From a checkpoint of a small transformer trained on Wikipedia.
Training: 148M tokens, 9058 steps.
Each number is 128 + 32 x the weight over the matrix's rms, rounded and kept within 0 to 255. Layers, rows and columns count from 0. Numbers have three digits each.

# layer 6 attention output, 160x160, rms 0.0372, rows 0-159, columns 120-159
143126101102169163111122136098071181154145111130139148145098128141136171128152119121112148154078114117142162150157081119
094124107087176166059187130119098137135153133108102115132185180105133123084118188182136150115153121207079189083185142147
107117115118146150129123075142148160199133157088142133120163095216058068083141171135157104067155161153141166115061147106
138118121125131116151157151156151133070195160132105160130180142109170149116112162188157158165177142172066100105124171164
148100160121119112112159107136067127126118163140105164158147137158087146085132152130158136134152149150136102083096165168
137104108120137119139120125124152124096100164100107159156169152061129104105113198169169158104170121141109110105143134129
133092137059120125102150095116102179101125149115083160152203137128146164085093154199162130143171162202087126106102136153
168163133195134087185094171088151091117072094171145069168083060083189178192127048135065146151107111069165129187179100099
167125142135097083146131157121138054098112102154111056152160139121173124137084172114103181146122077143146176118152097168
170111111108117158144113153126128131129102167113116131151116136163123187147076124154120121153090105114155145136121107100
060156129137148128192088111138118139113135145134104141119111109163126141101154115104102119150125152115137101112081140159
097096146133140122136141171136104064154112076126146085129073105146137155154124115101084161133085115082168152156155092086
131126145101120151157092165133148071107068099180118069117084095132145158140100057075093140166111075057133141165148098086
064173091176162088159137075085066188173093105062156121124132130201028087097142109086139061122124078152147131133112116129
103112131121136130122146105179136119124132139141103154105165153122085088122122167161159120095164119157082115104127156157
130138161136095117158135103097125085155110117129138145110080092160090117134126119100124124107128106120172143157092116116
164104090098163161089146146134168080105111122168157105115115078128146118169027145134140142125131090123127178149109126097
175108141130159148097147153102135117138104108137155144142097147113125146160178076108152126109112116118138117160112137083
174136112120096179122105129105135128168149147107141118129113131130089104101123136113131098134128167155154111129114139133
083141141143105124087123102135146127149162164135126139147128125144111110128096127128149091128100150147136120113121127150
140114127090116153173105151075158111082095096158144080116087104096161143149120093129113148145106096090167142170090104114
148077138140165108146129096131133116120137078091102159095115135126162117162145118111117113104129156113106102121091105120
114150137149132085106148116098121113158130149109172117141096141164122116113114066106106075130060148101165105137149166113
150118128144129119144137183117178053098138087147146080133101117138173178180049084093108135185082079056128141175152104118
122095188105117177103145149165092129117155105166103142089110148133137188135147152156158179136155119136070151129111093143
079133150201115085114145084131097119102106145085117182092153179125126142107173136122162107106171175154093098110100141140
151152100156107107140125081134112122182146119105141129128156144150066080154130123103136065066103116121125136104137138149
197166105069123159099117160114150109161131093141150085151067061168127131163126071105053143146081081129166204157193120098
143130122106161094113177122128112150121125118108145143147125138139132125138157130083125119122145118165110099096135151145
192130152137104120109137118129043111114163133108080195111170224094110083096161186174188117102176134173071116083129131177
084067125112144088150121140161132062080130111087086102109150129097125108150085153115144170146160123121084098110108150127
139117102134127099136135173126097144117147079144152114147089102063163219148157135158107199129094128078158119144156054103
106140125148150135104154124127140078153109093096155095164116165117109131097118114069161109127126093146151161159147069106
164072109014156224080130142103098158144173105077161152142134130194102113113195190137113135116117120168139166108176126101
120156133130165174132123147114186139098064142159157132130135123123169133134101105150138095167112126137165176148110122100
127104111137138109091167136098133079154138061125179155123086114141095107187102146090151105097081110145144163141092111090
106096128132148145187110119151120114146173143125115118089133124171091108132118141132168121137130131116087107125065125135
030161118134110140171093119159115135087166197108051155110206161122120095052142166184138146135169142120098077053142199184
114149089147179132173107171147132134088143144139100079124126119125171123155120107137127135152143109103120116138132136128
170080173070113075123134097115105139180142136100158126132140154133082138102126128086140140081139162163116145108117136135
105115121138157094116163065147137156182179151087146132139164135153070079077101134116141091124116153166137132105130145149
107131138101117152133134136155108115107105132145099143100122105140141120132164137130107119125158118145103122104132155133
139114146107166147154108141166142094167117097123123129117088104171097149157112094112095152110152144133129117173055134109
108127106131139185102110088127052118126097144109109122167146127139079115117136149130135131104125112127146122105093133144
183142113103096165101134127118111105154135128099126103130153118169093127123153145133106112106118123159146157079121143138
134175153208061090153151113142127132126165131109109111080129119090110071134151131151134139126143118141134120126107115114
068104072166198135106132077056156167197134119091219143123145136182078101118080156067170033103096118152145177144115098070
113134182154139099159140136100145104154127106169126085060083136198141090143128094116124083134114134063125176139094112121
174088158123138114120131137113131127170117122087118116155109093119135126161088117122101125070094148087171127154138126117
170067173100122120072170143120137065128081114142115153155131139086139122133082173142114184118146078157147134150134108137
151167143161098175155123116129139163152120127138095120073111130110107116118128154161132142123114158091138099159106110116
155099130120143119089160083141118159153118153159133122088156127131122096127121164159155111077139130137115132131090123123
141109186118124142176140137149137133129176139144120135180151182169105092092130103153162106129143130146100127108144182138
202029072067095162104138138155087153177210118153142135075116133158078090126111161151121125143132119126143128110102111144
105119075136151098124130128109138179119068147111135118141143147131127084109129208132140108129139114150129150115118128142
220131134137160108177127142124083172134175166065096155122139135166090087104178147122134095118140156124118103085119201113
161196137130125106111129166133151114085156104162150118124112085099183159115146098154125147189105102147147167129121119129
059130170145088177102132091164170144099130189150123158079189137141138129094088132120194105172160120138063170106128155155
108138152177140091101148102111097129144138174062135131105153165125095072084115187152162120070149141154104135110072170134
076123071107165154146141167151141139060149166157101061163133107083164182187147097179091138197118075131114121116173156131
106184106139116123125092117132095097098128137103100122168181155120128128119126114132100125191130118135134111072148159173
141146135158091134121113152165139120109202172128097154118158173112159124104128152156148108144150168158089093102137151152
132172132113097106064075067119102107203103138063170123137114096203053071154146144051093065064114146121161120107111139156
127105140054133108172107086153161170155176159122122152096152183162093091071113155148172130119152171170105123117089139128
112100062096158130123153135111089113116074096114147119197107088142104164149144103125097097184087093146196123141139088109
151126110168148077125166173085167115140092055178177112147062094091153156177105106088117149107089112100158160199134070090
152121090070130111188089166122113118101131141138128139108103122171136142131123118095099107171105132090146144144112120102
160123128126114128140087101132176184117175170132122154092170158129133087104119105150171078156142157151081135099105160149
167125129157087149103101094156094130132155127088083192141184165123084122126140164138163113109163142182099106082109156173
112110136106163157119160141103170162091132125125127137133123109101179136140169118145095143140124119154131153132127145103
157133160136111131164124194164091148117113114115102094116115121094169207136138104149085190159119133090120108140169141116
145154198150064048115191117111163097107065148164145103124136138083173080125121135093120134120160112130119143113159128175
095125147149102134133156116099149114163133128102145126117089103101097106137124143124112107134113152142154129165126133102
115064161129146173144120166115150137111156130151156121187121129112138161127091158150134146139096118123159109145144111112
126165148155105157147116114136143130141065141132155129073091112135103122149153107090103115123119144097130128146105136110
128113117076098170128089093155134139171109140111134122109147125137074088081168164134139123086163142165124114104114143150
144164151129068103077163145146127017145147091123153094141096124177152118161103081056088127126104087141113192112190122141
082129157138112102178141126132164101120125123122140079113114119162123122136095112068126083154110109105134160110124124143
139092191114111111130120117166147109138142121101100153114126114137135139162120115122131141110124162105097093136127117117
121104130105157175094149140130076127137110171130089170206182154079153171119177206221146173097199118184133106113146157157
085112131131144136086077104115232061193113090151183139100075056153105104239113101075096091047103106091147132198089097092
113117176123121093138168105114129186136075161134172106155125129112105159064122078072143095125112146100163155123114125142
120107089118121144151079144177111140099159159170100098113146132117130161097100139157131149160144119116121108106112116149
097175119154099142147077118101108101105064101092119114126100097158113158168150063087088133131109101105162108155135129115
178149126113129145092097147108170167072137150161127123108124130078166129128122142199128145143128125117081103138141168117
189068163072058160104137145167142122116096109199154120125095128125175170180106082122122136131132117152126137147124100127
128136169125111122132155153153128146076135153161086167128156169121177140100157100156172135155164160130086120127145156144
109100147128087139131143107125109164131185142152093166183186159108131126121142146180153107101161154136092121103144157160
197121071097177084190081152142090149119090176185094098175132136103154203125135109140068168158136092133137133137189148173
115130136128068162090120085112122128181117126125166149116099110154099137147161089070127080105104132114147163119106125133
063173126175094111151111092123130148139161139074126174064135162160130052135163157129156077108154163144064103098063141133
000214144155154142013134096095113152117074167137109165132169154104119089118156155158162067132137097107140116106099125142
071091142104127161157126114150089118130136142110105158111141107158081127129173145139130112122159123182108116100122170141
145109170132092117139142114142132106147147169126090152133151188129097119060131129118153154123167155128089123103200137186
094121104171133137111146142079156104134138120094153095110122112118141127149132117112129085147114111155111174146148112090
115161156145138137120143069144150147108147158109130167122176147128106118112124137103192112097179152159085098082077158142
139154140130119139124131145124154154067107101157134142048107136089167102118124153131135161163138163107123104152121144140
163186118148087114117119133122085154128167157080148135164169148172103127113095173136097102118125156169144111107144159152
160098136094086121207135157164084139147198102109103149093101118130112143166185101139095172105126146082099069119135142139
113146082090145160095103133121120190139077133157124119107104124110136140117133149133114157124119148068147115138152067114
138134118072109089158127177093128138120135123165124129163132156092176159124112078139117174149111136093140119126193089119
147150140157116132147112146162145053139133096110104083117089091128136169133141103096097187136105144117104125138140133103
179112135106139135130112225056153109136153099136153088173103092132161163132079141143047186163071116105191153156159134093
145160078130143157142115194120153070119077131189141068152092071104186209160117101152083186167108096106150160180160085090
176087121078130171042147111150155118157107096147162124110126155143135105126084154127158127105122143165129199156117100117
153056125120112081167155122143089144124097128131111133098150137096124141160126150149133151121161129101114096137070174132
104175112095119166147067102157158131154101136125140133101118092162082102109169130100133133117142134114143103140120154098
182148162160063136069125086123133120186114134126123126123128149124113107131107108104166108057140171147121141148116121151
162148163151124106156127140075135079132112120123173089137069078140113130184138072092078103121070125094177133180116115090
146180108158111126112109093156092159092162198079092171117208182126124090091132196175142158113176134162104107060129202170
129080127162181124138126079192081128115095136121085157136153155112098160115116092103218144116180126121093104143091115129
133137100098112098071108140095162114110052090174145129134133123042182155132142152137135184100144118092161143151152068128
082182036137218139161104095128140128129176165090139143077160113128130106142139135163155098136127138165080090098131127112
178114160141094157097131113125134113205121113081153108151108097174071118114110121087100137065093150097179138148114117097
086126132158169089169174149085119101115120087117142078155091101105178152172086087139067126161069102076176147176162093087
079081091161153116101150148127122163134161098130156084143090117130115136190122118129115098137085097135160075160125073090
201132116122102160094146149118152106120132083138169090102129111122143101113100173119122160129141112157115214127148133143
087176126236120060146128106108112134146148116085143140094141115107121129092186131130126117096136160149119123103140167137
127146114099140136124103116102115102179170113086153157123113093161090096129135122075096119131121147174127148099128153128
151128134108169100101148162150128125144166135091095140193144144113140145089127111174074160129108130106149086128185126138
099147112139135113096136102134085194157120093137126167160084138189114148168215099098104089098099144107133103139149117105
105189142166079123134103156110160142065077160183114138114150109127196130098139115140126112180157127101130105126152175152
094128082107184101165153103146114150131127106105130109118163137109122089092174122129130108123162106149110120090156155144
093136066089134191093104137141125171127108144206118125132134118149166178162151106158120114158138101082130117150134086130
164115117096088131125131080155115204171153135123125155112164150133068084075118191165166118079152194191110087092104154148
134182129142159145112160147145143114099038098172143114147119105092175171136147110146110188146136108148142158160159114130
147145112178062076132089129108128097145127108148161074085087096184105093146140081089106084124105117112164138159102129114
119085098138156144212141161127098121106173153165101126160157124125122154118138164139148139172158096122108106108160157162
079157080131167134139102136134103102142110106059117145112135140122113131083165179085178170097173142145115126113102129120
086134103111154156085119128138180139163125074133189126098073079155126143147101128066119128110090115098166177168122072078
104132166187105105072137136149148114075131143147118146156166170094179130074128126124140169134164140146114131114128136158
132136122106132110135130109158116125148174143143112159083105146163080112127146125118145145109138152113124108113077148137
174154145123143110103124123112143116156100132162136072171127115125143146153108100114096129141095104081158132156179114125
112140109134116104141116095121145178143102158133132145172144120123125140165154150170131106084133137115132122117124116126
097172135103126147126125114102127168096078183119102123145173144107149102083134125152143124163144089132132096123165122133
086108183190129110078138125166138100081172132113112138113140148098145098107118143139141117109136141154120105096090155124
113097123148171136141136120143114147115173113121100161094142161093121139103142157162165148129132150116104118096107119134
157081120112084148074137122087115160173157136135124122145152115107107106121100126159107090127109128115146114116156106145
090127095137161067173110101162115158128141151098122139140204149158107131079135146131139159153184151155103117122169181161
082126130148148109111134120106145080138160104111162109131106126151106108155119099095125080125089131152149130118134142156
110143110121143145137091119129145134114096138148142117152128097191141141143120093103109137158119132130121144137119132093
110072120132122132126164142170121135102091120144122125142105133112151149145139137147145144130131106119121111146155110117
134078112095152132145134204144157121100154126115099116213123105140143132166075113125092131166096068069140132128176127132
182137146127061111148144118131110181108172181118101161131139154121148113088171127162147093129131154150115125097134155118
067112128125163172156082171142167103063149122107117126105139109084173133116107146173125169176150128152095095142136143139
149148154147133136082169139072173093157086048164183079119034118150135135192072085016079119128039106076175201157139054093
154086115102186156138129133148116145136123084180144112196077115060144212171053073129110172163074133090175140170149045106
135143153154120088125110103107116108157157146103102183119147163142114101102118114104171120110140171122091134132124131130
124185095127130189162094184142097125074119155205097122107089100140168186155154084155102164157125134070109130115129153132
085096127121124095163128162084127095104081037098181115134083085123173176113172130076136119140127098137159154170085067098
152122122081137100144136107131122150136132133088107171127176159098134133116166153176160138100177145159100107099133161130
120160137179142110088118143109131135099121134147120136141117119078176183142132133140117171114126139111130094157148116133
129108147138129139177104125127150111134085117163131118111110121150146135139085107083127132141116097076136156161120115116
136138102127171130101109153103184159116130135137144159122123115133135048115122145161103078136128090165142142162146137097
112157136108121148145149164138111092058139120125075118109126104071196158147145107180083199168135129094102112127186141125
073124135153146126176140126145156142125131173148134122131144118113122123090131093138136130153156158123125097145140138139
104153099108162112137138090126105220094120166151117147169160170135151127100127118174134084139129122159111087095124154136
130123152124122138150131119108117168131124114128146101132118152133116156164108105089153109150095124081125130132142086117
125163115145097123062127114111110134119190142101117164121158124114149132114189158147153138107143157138112100066140138149
136123151132082144156108179135149104082134090171164108098091115135157125128120101121108136129125104114134149157146124118